{
  "num_attention_heads": 3,
  "num_key_value_heads": 3,
  "intermediate_size": 768,
  "norm": "layernorm",
  "norm_place": "pre",
  "qk_norm": false,
  "init": "normal",
  "init_std_o": 0.0,
  "warmup_steps": 342,
  "schedule": "wsd",
  "final_lr_fraction": 0.0,
  "max_seq_len": 512,
  "z_loss": 1e-05
}
Each number is 500 + 40 x the weight over its row's rms, rounded and kept within 0 to 999. Layers, rows and columns count from 0. Numbers have three digits each. The size before them is the row's rms in percent of the matrix's.

# q: layer 7 attention query, 192x192, rms 0.0682, rows 34-59, columns 0-47
# k: layer 7 attention key, 192x192, rms 0.0708, rows 34-59, columns 0-47
q34 091:489524498555483490444467453509529544467482539553495460465439524425389545520515529528464533518455495525530500489550482458399422428561494595470490
k34 088:507505531479558497453496481483546533512557540453533527470490642556513506527517584496474530469502512406480484508500509485448535541458506471506490
q35 097:484521465405515465463513437589591500463518430521455485501498545475522476470518480506480461450545488513507484527506504494537548454595535398432513
k35 092:592513470509565503500506543466479502507443531501532469488515435528520462434483483490490461444480479487409441554492529516480509525484475564525519
q36 099:460480520509426526523528455491512520489546430484428472525574541496497494493524426503504565505495497481521487558494525458477473506454570502487526
k36 094:527499437450572465449462536447508460468453477481505505480478494430516516499552445524539479435429549457464461545527567541478527518448495454516499
q37 093:588538427526443465509559463566494509470522514528548550535483451515506440489524454396498468590473514531471485462484552553533516517470546534483487
k37 088:489482530484487511543484462458525523533554516509457541479483475528488476497461463443517501513524527522507475560446472451543461489507427489510547
q38 087:480486507559585459525486468560503595538518481500479519549451561490501469525536526430519535503457506489481461554451548549487475490586480525524530
k38 088:485408446450486555376506516459468451480535585556497454489491475471573525495417477441499545455490539517441431424459544501536456435486550523529525
q39 099:468433555528527480476526489519511481527516472494486494495565522361488549535439499512474461524519522494504522520458518453539486499453535512526493
k39 092:577454504438504482504470455537472530515533522500497450444547504503519455504510476526496536560483491453477440537524454562565453516485460482522432
q40 095:500538448438438518466488429528493496561508551460496497520474480490616581553518447481478424555499513598532482472518506457531532499544502441552602
k40 092:459460588524502456541487480487506471488463525453510510461458415458410488457502497476490506495552454541531501546469471503520472473515492518466482
q41 100:474481519483535533549456470510533520520512550499492547461533518544470582541538508572450431498483391531524439478478543513492493463503531477501454
k41 093:437502440515496501370484502568473431482529468477493495433472534507464524546463535524494522490527487496545578514482466519453555433563532484455592
q42 097:518486428480616497471549498445462486510511507510478539526473475511498445529549474461525457462509471515484503503505567439488537449437433503463522
k42 095:528499484537448532455483505578459516529521534456485486478512458413471503590499442506505552499493476473548488419516460521472587586466490473460537
q43 102:526550451497522481475500500567471526481449468490495461503485449480549540453478399465528510501464558454571537495483421528542457508477513523525481
k43 096:463447609495513560525457567422470566516517464511491462459514447508416510512527497512535578492530458551458530537513551500459526508499512411471527
q44 094:457523443534516545531481480480506460509481491479458562516559490443480486439565508505487420461543519470483513493491463432473540448435501540475678
k44 093:505526616494487470553549485454467492467483523524587525522492376470500448575434433471578512518486525538496463525475483621581532451504524459523577
q45 091:501442556505489503565498521500499451491448513494499517508564595455484474549481508534526489512499553527524524484475512499500502441565477500515530
k45 087:439515536473498514534498455493526494487530490488496488490564508457445487552478549513531470430416542488489564522470505510552508506479517507492532
q46 094:473512550532472565484471426539470440522501509496516485485444489514486576439547455558522413521481450594537547479517500496537425502460527498492467
k46 091:507492450489470497479447512462469483542456498394436526488514539427489483517490476530515529494526464517481502576465482491514456502508472508519563
q47 092:529478482488573486533484511504516502530502526488473517487523471609499406453432491448484483484496472509512447524491502551468492548487533447490464
k47 087:510494521560482512538502480492482488460451484539503529473498465494558487477545503477525502565449523513518504440504516507541462568525491511494524
q48 094:522475612491488505426478503528520500514470495430432451459527547437443470549476496568421520485431458507515449529520482580548514464477558467535436
k48 088:424509540500514549489556424589482528460488503453528538479502519430527476509508472540511507527492462467457507470477558451482432589477484479452430
q49 105:537470500425477505541450560514492509521489490496526515536539539459516545536493461473455554502506457554496611482524456556490542491534507482486498
k49 100:543497470586486462490512469446504461513542516457448492526515478520439584486590478526417418401538533499480430540512543471466522502540464454420505
q50 096:430512570517492553461471520504528543476447537502487527498448557586499575402426501510500505513526519559525519506475539567469557423496507515537533
k50 092:453530490488493485499475495451494411473490566567477496457498440449498532481489521462495495546540471482492492519466450511547455471589485445506459
q51 096:450380481472455530517428530590563483444509561459461520513480495539506487466451475457491572487505637504537448525497491509505517467598482481482508
k51 090:481577560467475522536468495477468462527454519586522493464504443561573535514513592501458508495460479553529509516545514529568489516502485527549468
q52 095:515524494485496541471491470533475471555462506495590480504588444508436530485430458537444520485451520488541463536527527442492502552493500486457549
k52 093:526436522529483462544499529510573479459533422495496505498570501440580469525471491506540466506549531471548581499436504496479556518504548474540414
q53 095:581497541558381512489426528512505482556470444548513513462491459510508495497540477505414451483512536464427526517507486557469532485519525476538470
k53 088:518492444561524560497515518447556557484475511527435552420499534526586500498592553522454505472505410476536581447499457496541477582503494493496499
q54 093:464445482484440473559490552588520489519547498454493506490569508419533481541454584478518455465529466496532509526511524525471489476487502536489472
k54 089:507518514558552534439449498460501481514502479520493494456529446473517448557500502534502571464520593495532499538539557400585506501502537462464478
q55 098:524523491529465457445472496500506419506544548540520504491460519550479512511495471511542406508512519483492472558488460471503453454541455518458474
k55 093:467488533460526574526480500510415595556534532525520539461517527455490458490518538473540522514417559491503518423482421470534577445518482530556542
q56 093:501460511499483509514503574507501588519481577495548507477458571485533467513521536497481515479509491510548473480536499568554504507536489414455576
k56 091:608580528492491485486547556470466505531583455516478538522442494463425528514456428519512421506515522505451466549516512457493481475524461452510532
q57 089:454500553496502520507439522510477434506421514462505469531491525442520537525486496420441518452434541510473486481564521501523523596452519509484462
k57 086:523530503453535498442458481528559497505511429478497475551560423539532474480498493555510447543498469483463504514474441472470431577573461475482495
q58 091:435427471440520497466454496465528445493485490484551457566530566530480486541503496539534529503507439573485476524547504510624540497455461532519466
k58 087:488502488495448486509523514566476516557484530455481508486539444494496521466434465454502457497411479425522599403541514549499539535530532592492525
q59 096:428532525432490519567560538523445503538475533554457527500466424514489507526478485480554545519506500531539477553518493474482501456450536436498423
k59 090:451463521488526512520533489450423475523502462487534495516424555553530466557512457494401527519485499494467506571477524510560477448483496526512573